Part of a small language model's weights.
Size: 22 layers, width 192, 4 heads of 32, MLP 768 ReLU, vocabulary 1242, 9.1M parameters.
Each number is 500 + 25 x the weight over its row's rms, rounded and kept within 0 to 999. Layers, rows and columns count from 0. Numbers have three digits each. The size before them is the row's rms in percent of the matrix's.

# q: layer 18 attention query, 128x192, rms 0.184, rows 0-63, columns 0-63
# k: layer 18 attention key, 128x192, rms 0.187, rows 0-63, columns 0-63
# v: layer 18 attention value, 128x192, rms 0.23, rows 0-35, columns 0-63
# o: layer 18 attention output (transposed), 128x192, rms 0.226, rows 0-35, columns 0-63
q0 103:485497498451516517504519490535509489477496532512483506469480478473525516486516486476519465465553509531483517474543505519503515531462499493482532523489486495505441508495529489498565490544500504
k0 107:488571473471454507517471517514501524458482520555472519451499530467508521511516525499519490496488477503485531527507455487487540499495467471512507491488516490512462570493481519505486559525538495
q1 103:485517504523500485492505498470455534473521468537466507508525470527473536480482530509473526471492510497492531482541554519486527480496534495529473472527492524501506510454539454531490445516503506
k1 105:492529498540495494522483494477502527536504543511475477497520503502488503549487493497523524471522518489536536507493529536490509423470443545488500477531529486523507484496537478578529475488489480
q2 105:515481551511524533531484499523472541516474485503460461493454489517503503487490509495518519470550457487520522492464484530526469512494465519516545532509506492485493482460511472475475521509508506
k2 108:482508534492529480467490506525484549492466507483443493510455520511540507486508505522487491504518458435499525488473494481503468521521541532494522507428497476518533456497480522482491510488507489
q3 107:475476514475522482468432478484499511513478492450513550447474473472515480488513512522515479477492511489475503503514521456528521496484481488516503436504531479455499487561505523520508474527497533
k3 103:471453468471505492473474484490526489489528536479485556500500508487440525516498503520470490498510538489518517491495483509537519488516463471504498513501508502472470547497564530465522495506558532
q4 109:481504490512525511508519525537508555510486518510487531477470517503476501477494501448504508547552513491501524486517481503491491515503535469500481514528547485484498509520475522527523481474494478
k4 109:524522513501452496496503496520480501473515499477469493527501492433530487456510526452518505514539480488538476502454470526489460521507532490502450486511537493478499547466479502465498555526484492
q5 099:511457530488545514478491478474483482532521488547521514494499509482436522484500473503488505517485486474521501490493491554522490484530442533495504495545538486478509533511516549531497507498485470
k5 101:528505480505515499505473468479466504513506533481503531469501481478475478503551525495483504465427498478499497501511509484491472512526518547518494488543502533481510488476525514485504495508508501
q6 099:480498558520514523479505491501514481489462530524492493484508507521483460465482509513497501472510484529498479507508533492444486536483499511491448542518518487531483491525523529522476464566541504
k6 103:499560550549471517512476485467488491542502509495478553472490548528504464501487527471509497516500506539460482495496501509519495502479508520585499506494538502514460483496509504508503491497534512
q7 106:474507511511500511488496445473502497475504535540474529445538475502479534524493526522527513498532523529507476526488501466521506521490532533481503522456471488504507492467462519464481520532513466
k7 112:513483498529470514551487501504496503499518469521487538465504460469482526518494493506513517512500540486505559537498504518450508511495520476508518517547509525533521477496489511489524483493487524
q8 100:499513509510484487487539539453490489502510543524514518525490459525503466531497485528543498478498482465523515453493491554525495554563485477477483445526492487480542493452515541534464523501503483
k8 102:514546495485503549490481524511485494504475486499498501540506521542442485523489515454527488489478500480449483467488508512489535504515480479504524477500541458536494462501453577477523495485503512
q9 104:502518495515492514493496506514481486470489528481486487545466543505451485513515513525501471465468535450535505487524478497552506510499498535531511535527491485502492554480526549483490491508551524
k9 106:501526528480508517534490482513477468517468487488484507473518499469500479476499504531489504489507497491504501504571549512528533543501530518507528507452478515499478477482497487499517488482494495
q10 114:541491478506527511480510507461477552504483506533468504501518527474522518499524502446470496414493518500532479500521519510521473517512503520530483524502476498475495525494499478534507497466467482
k10 110:525466475474506459472483499480511534466497494496488515488465532481531477518500482483482547485530536492450529448502530541519465470499468517533461484471463486535529520482524529510479451488486459
q11 110:512488470520448500553547514490497546513509474511515501482505507513493519482530546480557446516475468475478478513408509486538504496488418503499519500498513458497508454532545491533537464531490550
k11 108:505495460509467474493555516493501530486484531502525492531510510511500529493516495498456444471503504501458493517501517522496536544495530533486550503523489493476491527545524493532506474497462508
q12 108:498487509515508491503481496535546546496485519488508521464502479472521503513472451510519523460509495492514494546489488531474549521525501487518503492488515488464488524483517499547471499533465511
k12 106:494485542531514486554463506511495471492468507487436513518533496487516523499525488474483499453477503542526522484471458528503580486498498536445493487482519494514455486510489527477486451494500509
q13 107:504466505493514469569513487501545494512483505550477508487474498535541489480485538516530462521460509493493541490510447503536492494494525511501515485533524480505502486510499523514545501509537500
k13 108:489473495455503493528524503496513474468507476502444528489492581488505461518515504492524492507490523456509497509521478536494504508470495478489505533480504483517516501506506504503493496507490411
q14 102:490473483509498460496518452506492498507540514500498484475544498528489495467479444507483505510515507497526476505458565506511469495508507464498499523504507507468507509537475528485510531490472486
k14 103:451465498478507488573509503521498482508537488516471494490471468534507469489482493533534530513506503496514451513493559487497502442509444473512518509501456487532521502501486503514512531474521481
q15 108:469501514514501505505455454503481510480528476507485470521515492528510490509491463502533479502495492495499527497518563479492472462496492494494472531446499503535516516457492517500551470466518487
k15 112:481502528472495478493516513497500485519460454506476479498527494507515488521519524528472534520461528497420545510489531460499481455506537546518510525488481507479493526525562514502554518557510463
q16 102:477495496502509412477524487461511493482505536497540526530497497477543559449500475489499441535481509504508494524481491519509517478504521506484535473503512544466542489520516515526549491528495494
k16 100:521495533512513535474510531540485496475493475491501517497492472442473521454472520494509506516488549493543478517463502506477503450519500489491486547489501471513518487578520521538527524491470471
q17 108:506478495478511518521485522520515514504473503454531492513542470561494498492537565521491468494500492496458489544495531562511458519510502537518489474519473509471535496480494481508523489541474498
k17 106:531465507471503502523479542508545529533504497488458496485494487501508495513544550499514476536486499486498517506489542486487475501482498501468491475523498530477501526512527496504500494457520514
q18 107:516457495494514522548512526509499492519474485502506495531498495517502487480469519495512496483506519483514496492520519489518488453469478497454502502496516484555514460506546530477465504472510480
k18 112:492534498462473504525496490462481500497492448519528494501523467562496488495527478515467509500509493497527485496488482506548511472512499452498501490491494476518479483517514522489511498474490496
q19 099:470535480472516499514499455496478524533470476479512533503553520475543465486493509487487479448487507496538496501474494545472480505476532516437470478526505477524511476463500478521482485510472505
k19 100:498514496458494503502502457519444517505520521474473481477484485451533484510477470469529528499544488520557476503509506512483507504526545554503480497502532523528474475501515508515509540476531516
q20 105:494454481531502495501501499510455510506522531472504464495477507504520487471503479469445445490523509523556515527494519498486467519528501483467474527472476530492479551477491471499471504491483489
k20 107:503477496506503491528502482506506525547518487488489528511532523474508494443448501507483458518490518519509520522504503485490532446497505459539481469506497451449484528486497502514501464467488505
q21 104:514511474495506494480476507499470528494504521510516523486502492498495530547485498497506546480518545507511491526470509446541467484501560492537517450497482500491458514542505491461504488494470518
k21 110:528504528472467458497457453445492476530476467502485509510511514518517534465510498512494482503509503517546489497517502474499494476524500520496522485504471458485467479521472474466506500530503457
q22 108:528531463494523467487550484476492493505513521519496462508502522477486485504526552504538519486520511488507505508522533475469500499513495507540514491510491494508484544514531506508476531484498519
k22 109:525531508502525517521477483528531530504540538519499514509480518528506553483492520490456472501513535526536484466500498477461502493515487498448533484488520461516439533503496489457484508476519456
q23 103:506542480476520516490506496484515489481513525486513414515488508500497507483482533541464502488488523489508484502454484499473551559481511514511474540493509512483525464483464463535494498485519541
k23 104:500551513519470469485488529461526505520499516519498494514543477488495502487489506521529482519523541528521501489509497481491485472504494511495481509528438498505482478474489512479511509489514530
q24 104:531514481496511456487495564499518468556570482510515464524507513555529530454499493490529527460522550527494507533471523489513516489518498488491513469511498495432484521518489481484511474494497497
k24 103:477516485491508490509510550481500502492531519488493477518459525561475540481540526500539469496549509513524476498481482504517498496527477494548484493507513494490522519500460520502524447498519485
q25 104:510505499493543497481523482540473496487503522498504488485477500500480456503537493516480478486462511444536463513491524487490494450487548453500519499519527496507526510490506487520509467502473499
k25 106:456496499499477469509474532530504544537499462505479473496485477524465439518495496489487491505510465475514476531486475502518478480503546492543479497528511528541513522533511556513483502495504524
q26 110:456487532496470464494463524479518484547507504491516480478522446512473494525511483503418523531469510465504536523515471479526518463485522464531475490514484492505505504484494471527533527489496523
k26 109:514502534526471467493481548503549487516538536491506495472538517509503526478487507504536523486462471487484495492525450503496551473481460480548498464490490517547494470478506514511526493543501489
q27 109:519488499521510502551509527525454542477482469506534537501491443503504475522522494535464540522558501506482483478515512512511500488538537529500473547487487452513445505489525482474502479506497511
k27 106:503493493544490533499486508467486518525510483477512516488479462516508488435489482499519515488494522514449477470491469506513466462478505563459527564543493490516504494524512520457481514510493473
q28 099:484518488476459506500510521493490477522464564539544545519509519485504476480522491531457481500518523550488531511483509508516491529476508499485491551512488530457540512496518487504477499521488481
k28 102:488475513455513530463501446492509511496513467543513533516501483513520475509480498490509485467519544505475514528514480484463508491518545478505479511512467524532474541527469516495509492480491490
q29 104:543499472498458503533485478501523524519580517548464510484518511510475504522485487479510488500511519513510476484573506530517441557527471525484547493459499493490502512496466521520530495489517537
k29 104:525424527532498465515505486498541537492524452528486531500492505523465513471510500491492519498535498462492521467541508502505488520440494472497518506464502490477460495499521458474517455499517498
q30 103:530532470527475520508493487495487494490473494555529513506495495481521506525488510522542539516472466449543497518532508547461476485512500446501508469478481462502497474511526501527505477486474513
k30 097:513507471507491500474473484515493509498456477515497492503487506488450512511492576482491537511511475476511461528535521540491505505532448482488496499493499505511493490505531485489529456538457544
q31 105:507521480510479437478466472514483533523509517520467513517464451468510489484517533534515492503488450548522495525513520470502507500544484474548477458544488494500509493522488466508466518534473467
k31 104:494467527490463507506516487519491463491491493484505513504487501490495494510531485519464500504475511516538484488550516509458532507550496508522496474527507457490539481517497495478482453525470481
v0 105:535469502497535543496494525543490510501474487442504522490513523488439497512514464523492526433502460518505544513482513510461458461485494495516522484491482477496549475564456538511495486519504516
o0 103:487512460502489501504506495499491496516514525523494514542531497495542490543478529507475480550456533460521466504528494494511521507534523502495527444503516523508489501450491451527494512511498521
v1 106:501510513487481495533456481521542491540515503547465463544523558460469514506464481515487510476473495553541488472508501495510495505474489465515478527521452539534458497503504528477496527519461457
o1 102:490479543487490508486526487454530538487539465490520497431525479514537466505529497457537459505517508507503508509521462494501484478520503491474556497491491508540504534507501489492516506465500528
v2 107:532506483532479524512481466494481513515517466495505485477481501516488522518489498497482463502480506539492519484517498515486509488528496460492543485499485532515521466536488475480496507511531524
o2 106:506497487542532490511530543513515471500444458478494498542526493514537515466506515483478485518514471552519473580541478505478486561512538499497490522480495503502476474475542549509522463456524534
v3 100:522498449472491538522478496532504504510462477527504483504514495542509456477498480501500493452483487508505492513490505508477556498515507517480503500515534513492534459517464478549500510446517506
o3 103:516534529517508496527503503472459485474531449488531498513475463506483488537512498494516494562562495479492500569502509479472520467522528486552436520503514507499512504501504484486489494518490535
v4 098:490518506510516481523490464512505532491511480479526526492462468498480496509496477534493527515511538499527501509479490480544504517499470493500473511479477531519482480446537472508502477546489486
o4 104:515468527490500504467517475453477479450487507460513445528510535478486512497485508492506508512523466540498523488500506494459497498516486486515493493462497490508482513490490562490493525532522481
v5 104:472499487501488476543482509481503496486468500485493527502504493513522512516484492508517467491440459514497562513507484531521500499496515479478496496520501464484531495461534492500507502513476511
o5 102:542484526508544499492524525477490522491485512522508502505517485515561500493485526451490499510480502489460522476554500517476519517475423502507571499496493515474493515536513530511522530529527479
v6 107:499510556516474477438508495489491491532506508495512486493459453493508485519509513557502518423509499482507485514502480510511485496464544521513474518508494493478495517553489474468537490501503480
o6 105:483546495488492485533497495497465509516532499534523438474513512511456510466471521496498495496523485530473553457509482499527465532466479512468518487478503499470518486462520522497448492526512492
v7 099:497505527499524517515522483589466496517519537494499519531522539475477501557528513494461529494480508451485485494461456495509508513495511495491436565518465495514510481480512499506465521497487500
o7 102:482525463514457520465521467433534498520482490489525492560467492487471535503438501513504490497499498524537470484482538495522461495493493506502522481498505544504463549536511497510502481490496479
v8 103:490493557482490520501516487501544521502511516501496501492525522508462492503522483505542469518535509546474484521481487450554449494523525500442545534513505495560537490506513504462466495511477475
o8 098:502528510542475503567498504453486489500485492462506489497487529506522483503504475506461505510444456483533487485461495491526518500473455457563477512505518519511544466454481476523474509440505502
v9 100:481486509509555528496499493530467509497480543534472468508485502495477482507530443524502508516508513500493460527499506513477492490524524507511506525466520487498485464532537494479469490466522523
o9 106:489572495494457522495523497468517529494476529488486504514483518538474529503506544502517477487485522471507529522479503529500490485495513500531493492491490546468528474461475529502509502496470490
v10 105:464533509476524471540460474525523512514525515508514549533448472497493499513501509505511467505501509496482515523510519474490499484502545480484514482445523439540477499485485475491532510475528454
o10 102:503447489479475493467520504469505495495506530494515437487505489521452493482519506512509528476532502508526518474522526489485500512481496561491446500562524524479463513519506507535467515540475511
v11 112:467521512448485503430491503488448509530510528495548483503503528516456504489514491500488513509537516503560485492493494524491492481443485518469458543519489512508547502530499498419499496497473493
o11 108:510503497520473477533519535457552471503477468502486510491532478464516519459478487456476513475485530483544552497496509447500492539476496529518492450524490486503494526471520443541503506494502540
v12 107:508502452495556516450507511475532454509541485484459489524504474531555459497483493517474493514496480459476511512519458507511496480513499506503485515535493510474484470511518525477510507518547475
o12 107:488455479492490531495475488494509513547470511482541500526545555460460442480449492519507490489492548505537503513514480517481505499492484495460509525461533464496501493549496490478477500477493512
v13 100:524491498486507489504530525518508481482524514480450511495493442522459497539480527548511494456508568469506451500521510472517534509487519470537532475467486511507541503507533500488500485559504514
o13 099:463482507496488489470498486529470532499503486504509524532467526507522529513507458485500469475482479456514537494471466524540474515493496513492491524493511488503542506516493523491536502468483485
v14 093:493495484493476504469497507473498493518508454494475529499498477514489501476473541500533496458521522504476492500519470514469470523531457491503508469493485478540494484481480523519493522517486496
o14 088:494480499533512475539483515497468504504463525441515450512492546506517480480469456486503504538471521503496489478522499513505494503470548515506512500500480552469473538475495488482491530459519524
v15 100:484512526519522432470483497509497481450489537496539441497511484449505454547540517499510505489488498514550499453522518483511498522520507505498456517502501528530493529480510528503513514525502560
o15 100:497487505504516562519524494485488513551510531508507504472504531571478524494496461518497499468487513492480471528525502467507494528490526472484516497433529511476477492515507482499485519525514459
v16 105:472460525496488555504451484492459460514473516494504503476479496506495493534496501496503502454518508476491535487489526473499496475526488533483512545489552522553492543478470460555529556522469568
o16 104:498529518498472463511517517460513482499509491496482493493481486503477550474488483520522484536497545501538493530493488500531475532507466512503498457509483541476521532495503499525485477502477497
v17 102:473500492475476505492476510513495507504513530480479511453528528505445486424472524540456469508524478478510517493504479506519455526462539482534505482561466524512537496489527456492488536460536527
o17 101:508495461515523513463515475482467489495510467485559505549495481480514511525538494503501455450482510505493508494491498515545552522532513523520491510467511493490458484467467521475537495499512526
v18 108:481487502525501448464453496519505482515508505521465416488518539541498554500493517487509489490490518491478523489505482502513512517506518503500526493508514480492514481505531517484497505513465478
o18 113:496498503468508519547522522536511506473479486555486506487487465523487486472528495498463492494536491483510463510511505508472518487500492520466503501507487509472521512519518508489539486499539489
v19 107:494518540482494513514524509516458527476497503495484505515427501519504502482461529523544513488504557520519526496559475502494490481503526510520490448500486481524489491546464469540487502466539495
o19 104:520483513509478520513487540476483472544515520519523487504506437513485495527488467501475488522485472513505541492457502509519495475511516498497508502476546507502492467506532483470478524535471468
v20 103:528499495496547523525481479523455468514508486519498464479507528527537517478507502527510502491480524508528475592515509511545487464504552513494534513510503487483538520449505548477444489500475511
o20 100:491515534482463509469522488494531495506470520476502453521506482517511503534512512500511495506492499473512480486486473514526481492531450493552453496470504479491520459529490480463539535493497489
v21 103:558483509490497507533447490476468486516530493454481509522523519470478502499493549503564530488443487501506523529490504498494456539478551479506468492498538497466504494476513481489516534460493471
o21 099:475526488483499498505496482502534512497529468525504511531526495495526486485502448493490466504498498508509543480471512528502472505524504531491518510484465489526478501521498501508508546552521467
v22 108:483502496535546480458479515517487485494464543515483531460430475505519472504517465483517481510476485497468533543523528511485490567532473464546520538494502554471544490502508502533472491517494487
o22 106:480492484522464520512522475485486549509496531517486484519528510533498492499480511510508466530502502485509472542482554476550497465505526492476491516511470481483511471537498522492514530469544492
v23 105:473492522478449524495485456510508487550526496480530505520512466529479509481483492557518496512495523464496502529491497523488465503548476502481455507494520432552494505491534477477496442528467504
o23 104:486516483467514480480549548475513496529499510524495503477509552458509495525514466492474526512503463564543529482508503509493529504518471496519548482493528479501518506498468476536522493532516466
v24 102:564525445500482516543497472520496450488480525482486503507477529499437504484548519502525479508490474502495514502463535473501537480487492496528468523458522499501518480519511500521463522500486464
o24 103:497476521472493469482497525510510500503514546538480519502481514494554485518469465452469507522494520490514524509545520458467506509546462479469502459530515478485496484508520505505507504489489511
v25 107:471533485479545507514524476446527490495532480536497482505525496569504530523484474469459475511465484484516466476517476487468485477517490516473494497488537448496512485498505505485519537474500520
o25 106:540497478503500503459446507486479490545450503481521480483468503457515452490498512508467492511485522517500529500472499485531501491457540535467503526522496504517514505475487527521500500495452487
v26 103:512494501492504501517488463492521484451515518432506531492516512503496452495499487503522460544499473493506515528461519520471548467466510513544529546522521488507479512467492498507516483495443533
o26 100:487499486514514465497491520503507516550499476508459495473509523515502506519474542517522557501487461479496525502522491491494508510528490476523450465464507487518477505519487501522522489533478445
v27 098:525504499503488449509508513547493497578470530515507496504470505442519504503546482517519470480503541472482519465542488493513480479522497489433478469522547487492455484542507525486537533488516496
o27 100:513505522515504521526523507513488550489530513499485469481500506528505474520477494477476527518503495492492537529447500507472470520501492520542515498490506494497487490500456483512504473536532519
v28 093:489511473509515522536502524523534471478499493495532486501492532476497468507503456480449545525476502525547485511503471521489488498469489527501508482514542500525508485474462482504543509486512527
o28 095:538484494513484470501507474481475516541477489498467531490454483505533497462515535504512501465500467518501536496489495541492504480527514482489526506504471473454524548546481476502531496517491467
v29 096:496532514492437516490463481474510484485521484522490523519502502495513507509504532497536510526458449521512498525500498461510503452488508546527549496483503504483496479538468467448519499534526489
o29 099:458450467545520470520533500548506428496487496464490530484527492485509474524477507496449527483505462467553486458495494499496492503515445520485518499479512561496523492471504501478495521450500472
v30 108:505506521526463483508522538512456495455492520501582508486487506537471527525488488481471524528522478501517505466482499452509488480545509481499519502509498497518445506517505490494454523542503453
o30 107:503554495526481563489470507484514487492503535511450512490481502486481475470503507516493509483471482541504492494498497481481485512551505480500497474497539493461458510502496453481483472498528499
v31 100:511488523483559482512501485502487507507524512502513495503513483486491434443524502510533464468470456510474482520515508498493541480478492524441509510503499507498470509530502508525474471559538500
o31 102:493516519520486512512469546508479523487498520511492459507535504507504543500507513444507492515519481497521530531525466513491546530428520506526511505516507505486455496514559499529518459489493522
q32 106:505458486497489457507547513522509462519482530490518509485508490470505483460482532426506517497488498509505497507419480503475494492478496527460470549478503515495542524513469523465499524474474494
k32 105:505464478526489484491574512485494500492491538485491474474510495469545490458490488446532493485468498492458476532490503498480485463517514506522477506514457530471504501477466481473459492493470477
q33 113:496565505541471452477498495443506496528488505487494486523501492487529478547559448489528484508522493513496498478537521502525493491545495491481500466486458479544493501504483521475494510460489474
k33 106:495533495461501501481494516520542513477512454504567527512505528479482517491484497491485471496531547481465472495474514531467454524511503523459531550473450495535501511509463509496501535497488480
q34 109:517505511546473482517503565450458510508504503525526522543542485508470513484517456515493522500501498457553511494504485559502515494525542521546494490527461479488497487476494464493479483487513514
k34 105:523482497541473504538495523478470522521498515497498498514531505503511521513508487463521469498514483467532523509518506463491534488517524548512514495501486473516499527523516491513522473484507500
q35 109:466498486471502451461527450495510468460503523498494490505459506531474516479520517487486476487445503476509509502497506501546494502486533521521519546511485482499507533464510543490510486498523479
k35 105:500550470491486529540547475524493497494450507514471533474483520527491516517508520491496493520489512522501499483531501514509520450525491487489515505520465482503481507502521545509548495532468499
q36 102:511485455506510458554491519500538493511540477483515472517541465539492502503510475488540499507466497474495501549458485480507501435509506517499491469525473460519506478509513465490468511491461504
k36 113:499492475531507465511492485479529491512496460464521463511489494559504486494518485536495524481494448499518470516478503490507505494488506463499499505513479504508468512541479479514544491461459516
q37 106:511485483514529513541479484520553442525507567497471500486512467513487504538486502508536505483540482496555495511505496490485505510474501453513497486483503502467471545488499513531466535455452530
k37 103:507505512531534481530491510537524489523486538508471528506531495511490545559442502496502535495478526503528556472534485525455506507544505481496495473491476496489486525493456530487491502526481517
q38 115:531467497516500578487518438519503535472517497478532452474516467502491519522525502534520529509518507474544482496502540523498507514498509467463524516499510505523471520529510505481490482486495524
k38 116:499460494503500497528481476530500548516501537548557488526532495530470486496507510504497523521501533539501455488481525517477487489482529473485528484511467521484526517526542463520479471449497515
q39 101:496492529456498505502482497539515489507548522508473492505471522474476483485525486509459494443515510536493475514512519477510500496530487447501520499487464483493480532473505525462469435464539501
k39 101:446467466464508495513473511490452481491550511510519511494505527485474520538489551468484458475508516547474542507541460489556543518503532481527516490512512446452455510490475492462518473500503484
q40 113:445469489526536497486468507502467483487477489467492497509506502510544481494527475501461492502496507469482460483490477514474499484482555493488479503486530506506500510493473491502511447481439529
k40 114:497473503513533457500506494482484498526543501469458469479526549504496501510477493474531560527522492489480462468479500509520514468505481500472514488464488500507521524483528496522478511533530529
q41 107:491496550489545481483489472514509443498513453496485575483502466482437497470469481537500487501529471484503495535468515489531488483467532484519474500506504542534492500496481551535544514533494510
k41 107:480486522525510452468454474543497459498495500490504538460492508498445503485502541466497478493503531471504483549462465523513530455465490498492474456509531533520489497502520513493509514507526565
q42 108:503465487479521513493531507466513512507492441491460475498455502497531517509519512510530476515458495532490567483467503509495518508504471553495500478443506511507516476446478503501529490485522526
k42 107:473512460499536460458477537510538523488460528497496469516521525476486508537539490512496471499484511506530560525459513486523535498495444537454487511488515491508474521487469449475519500479475478
q43 104:491510509501500477480488521525510467512501478520494518539496490510527433516473475504481490514453486478506509494522508567490494502501467513490523545505509513519540495486511469541522460504514473
k43 107:481478523480498499468501517507531510527524495523503474513483505490554454532493540530552507537454489478501506505476545502520507473507507526518506500500463502470473485538509466495505528518530476
q44 110:506522505465509553494500468509500499484489492489494489520485475501519469519463443499491461502539483440504510458506509586482472482514492512484502524472512557535510496452529505484548506493494482
k44 110:457512500489502545532519510507512532530514476514486474490492474517494486526490520494524520505481485453450485490448516504491504470564532566482459499463540522527525543491497523505492502487516550
q45 107:446495509509497510546486500512479482504525521497473472476484508516497492493515474513508497499512544458483512513497537505513467526490514514463501462515519506516460429534521480524510476552498506
k45 109:526492536513453483543477518529474519508487477507480520485527516525476506514515512496506512549477483486499510497488460489473499516484515503512501505462511544526443520512503489561514503497523488
q46 104:513511523537489495498567494450521527472480515541470455518471545476504515474521463515522460528506464488533504524515510543446527456547494485517525464518505502509514518505543528544502490483515494
k46 105:514543489516503533531537493488485503475491515449488491542531499480471488496516491500515478526507504518536473481481516507473521523529545525445469489519539448510487486505565496515504483521502515
q47 107:493516517490495508463458514459493478503493501456533503495519505517517514489472447485500530453510536506476503499536546491482542510483510539472500493485504496511481537506476546469496486491504503
k47 105:504486495524543541515475501461464457523536522482482477496516460517505513499540495476488513515490510529509517487478499516473471508477500509477483489521489576518457451505471480489539494507534496
q48 109:472497518449451484460488471492513516535484520479522485487513472469523510495508484533460473500503516507521478480513479488467496531488497487456526443510525485482516441525505537521453493513455489
k48 106:460459536458541488473520477492508534506526490519561513499532517507480505499500484491514490520516510509541505461480475525486505534521484489510493480490535534505500485512496514486515502502449498
q49 113:481518530470495485481510514473492489523529504531503433534487482514480530504457479504485486534479545475539534501489538496520522442505537473507487472456504504486532516526465499466550475521468491
k49 109:504507516484482492469498537452522534553532473554534480475499475510500477476526507471500441544498547505492458518478477472539479509536519498510499515468511501472515539504459507498530485495462477
q50 111:504499483523505508498468488513504534525498489524496520438482507465527451536458494509494516485446504482484521520487545515472504547538480507506503473460544544492453568536486528531488498486470546
k50 106:507489525505534478515479524510525489490492504518485560499498464478513493458499465491498542514486538536524492457480504538564492503533494519481462491498518485516460510429549493453473473521490530
q51 098:558481507500518498509491483536510522509502513464521446518478446543476490484494490526461523490515485511530478546525469524494495513505523521500565466519490501488539529484477511469537493514500543
k51 102:474447529522559480513527500549490508531498458449445472485469482519502530495526521503521486524527456465531480505498487496554515506508472540471524499470487477496560486525510488470519537488515509
q52 105:510550485526514450474488460474476451517520494499496467513547505477486503453512449506467491523503492515526507488487508460505481497507555529481440508507508503542461531447515473467513520491457497
k52 107:511487507584483488501509514483457517523501501521531496452503484481488527498473470535493505502503500470488484523508497479508522464532522541489495485462480479466472502472494505525547572488532479
q53 105:503526510490497509472548506499510510514534496480494465497525502475491474498483494483520518505507512509485486455463507489533488527536561511463525533518516542445517454520534504546464486518510492
k53 107:540513491490547533496513507526457489529517513491481475468537508487522464495465488482454451484526494491558497516506458512530513490507498506486500508501498501510446486495549503483522481466533481
q54 111:481475519480445497488499488485513501508476529511441533518462494527528516491506541502495525487525498493528528528468546499524477508512500510518500530522479550504490517506490490501474483551481485
k54 109:483472539465494512487498459510487530490529475536493473458454529502560536522504486501510486481478499460502557527504532513473532458501525488491502468532467516498508479490477499544468477491472539
q55 102:536484516482524458489511472511436540470520529462496551486476478442462499503526463498506505513507481518499484460460485484550507520515498477486504523481491486510469516518503463485475514482446507
k55 102:525501464514519540467474479554476508520514505519556510450524446437485492462498512498506512456457511502476522526464503536482518507502500482484536476454506493505486514539522514479515509514474483
q56 113:499476521493458487527491497500535496474537537497473510474516487512501479501476413505519501513524543483481520476457513464482480498494498492545490510490489511456536511509531486480549505495508478
k56 108:468457498495515470567503530536488480464537491509491492507496460502523525526462463512523525518488469453488549510460494483464524484517518503498479518508463502483520495527514491491535513517484499
q57 108:544535520484510528510513472538488501496477473518473514530530495526521476488482519473545543521492519508563516497535550506444505502486494436510492509452465483537520518506493489483488491469506454
k57 098:460497538511449516522529493521490517510496494497464496517484488491499481492464511451462512514504485508509496491522505541508490488482518470504505477479461544524523548516481474497505502517491529
q58 109:484490475533505480503471539496498545507495477517546521503500507468497510530462471471520508554532522503547498513541497533485558497508509506458499477480512523480513474480461471490497569508502481
k58 108:508514489476476535528508524489478507521485484493502506504531526454514501450481449510523513485532479453591504540492508479507477461476468473515505480546547544511495533503462496540463519482485514
q59 105:493490508506508519528465523539485516507456502476492475487480472503473496479486489491502484490514517466504495510481471477496522504520488493537518508469524461482512484487490494466561528511522504
k59 104:489444523526444540512519564478508498553487511502501555505522472496511497477458481501486469472465456488462506491528510516478539525482479515518511495500519496526481469520494519507489492522472511
q60 105:487537513495517521490497528513524521506491526481496483453524493510494512453497516477457498535501509522494532527516507486460508467507556489500480506527519512479456504502515472509501490498492513
k60 104:507501485522479477492476499488524521481512526487474489500517473483523503470516559490467488526491498501532485548499458490507445500510550484521464481526474525484539524461526546452528479518494503
q61 106:540507497504526524479500512511536510496565462528487481491454489531490445548489509540529513504454481494455533523517467489517487489492490475518523489503488532493488497492484523521508531485490494
k61 107:487506513538512504527482564487527528508496545508535479509488521505426506539514485526489488490441477522479502480497504504506469488502486534499526463500519522484501506472503525505505481512536477
q62 111:502527472524481489497520503492539549463484502473481520538542478479488515496485469499515484476473496530537518537470495525471472519518467481527500484492542568508486484516482494539506460521464491
k62 113:529504533484493481513508476481531470444467509470467535531528535473475506448479550526476469496473531508493479534489509508468501485516498522510485496444502506444505459527487501511517506530457545
q63 109:470522467465500488492558521517490517517533469471500501494509551520504513491505530456496479510477515479498522499468456500499521481541514499480517495489475461493509518507498501509540467474513490
k63 111:476534512445515547478516504521510502523513488512486461511488510459458502426482495510492473520479513485501477487505491538516517485547510472472499483508491505523501505490492491498521531501494520
v32 099:520495509524480507514529529549529495502478461477504485513522515504512490492481478490523482486494501531499498498485486526526478460469471487471477490520513502495494493506498448497502520535484515
o32 101:505493536482534549513478513484486488504507503519504504480499486474501503510487504495537520513507500539488470475509471482479469514525501503508479498462538499529459507503513489450505479530522519
v33 104:464520523554505443478520516548461500492508514456526526496449499431506461478556483508530510528495467456485502463509496560472498515483518480526473523528518514474459504549484466513580483498517485
o33 104:499487487457488552529436501511566496508507458511493492484521490547528555493469505440523480511534503507510514515489515471502509453544493515503501501484490488526489467472477533492456500502529491
v34 108:521516512484568498507505497533518484428520524475455467494467479550536543502566501542476488480481482492532506528502510480465534501513515508480508482514516463478486496461501511515483505517519514
o34 110:469501466536489526511485503485480448503541489470532527488516520457527499484478473472512486499497514497480512498521504513480475508514494517500498499486531497488526475468507500522528540487492499
v35 100:546516503499483497499466526490527503493525484477547481541540506502461478489474466551485477514501502555535506513524515482455469557515518472515556482488482534486524523504480483530515508484526490
o35 098:463539493491474451488494496492472507486515494506496536485500500532522483509494478506483541514532507501496508511497433478512504468466494484519500482503489477521516485475511524492500462524526512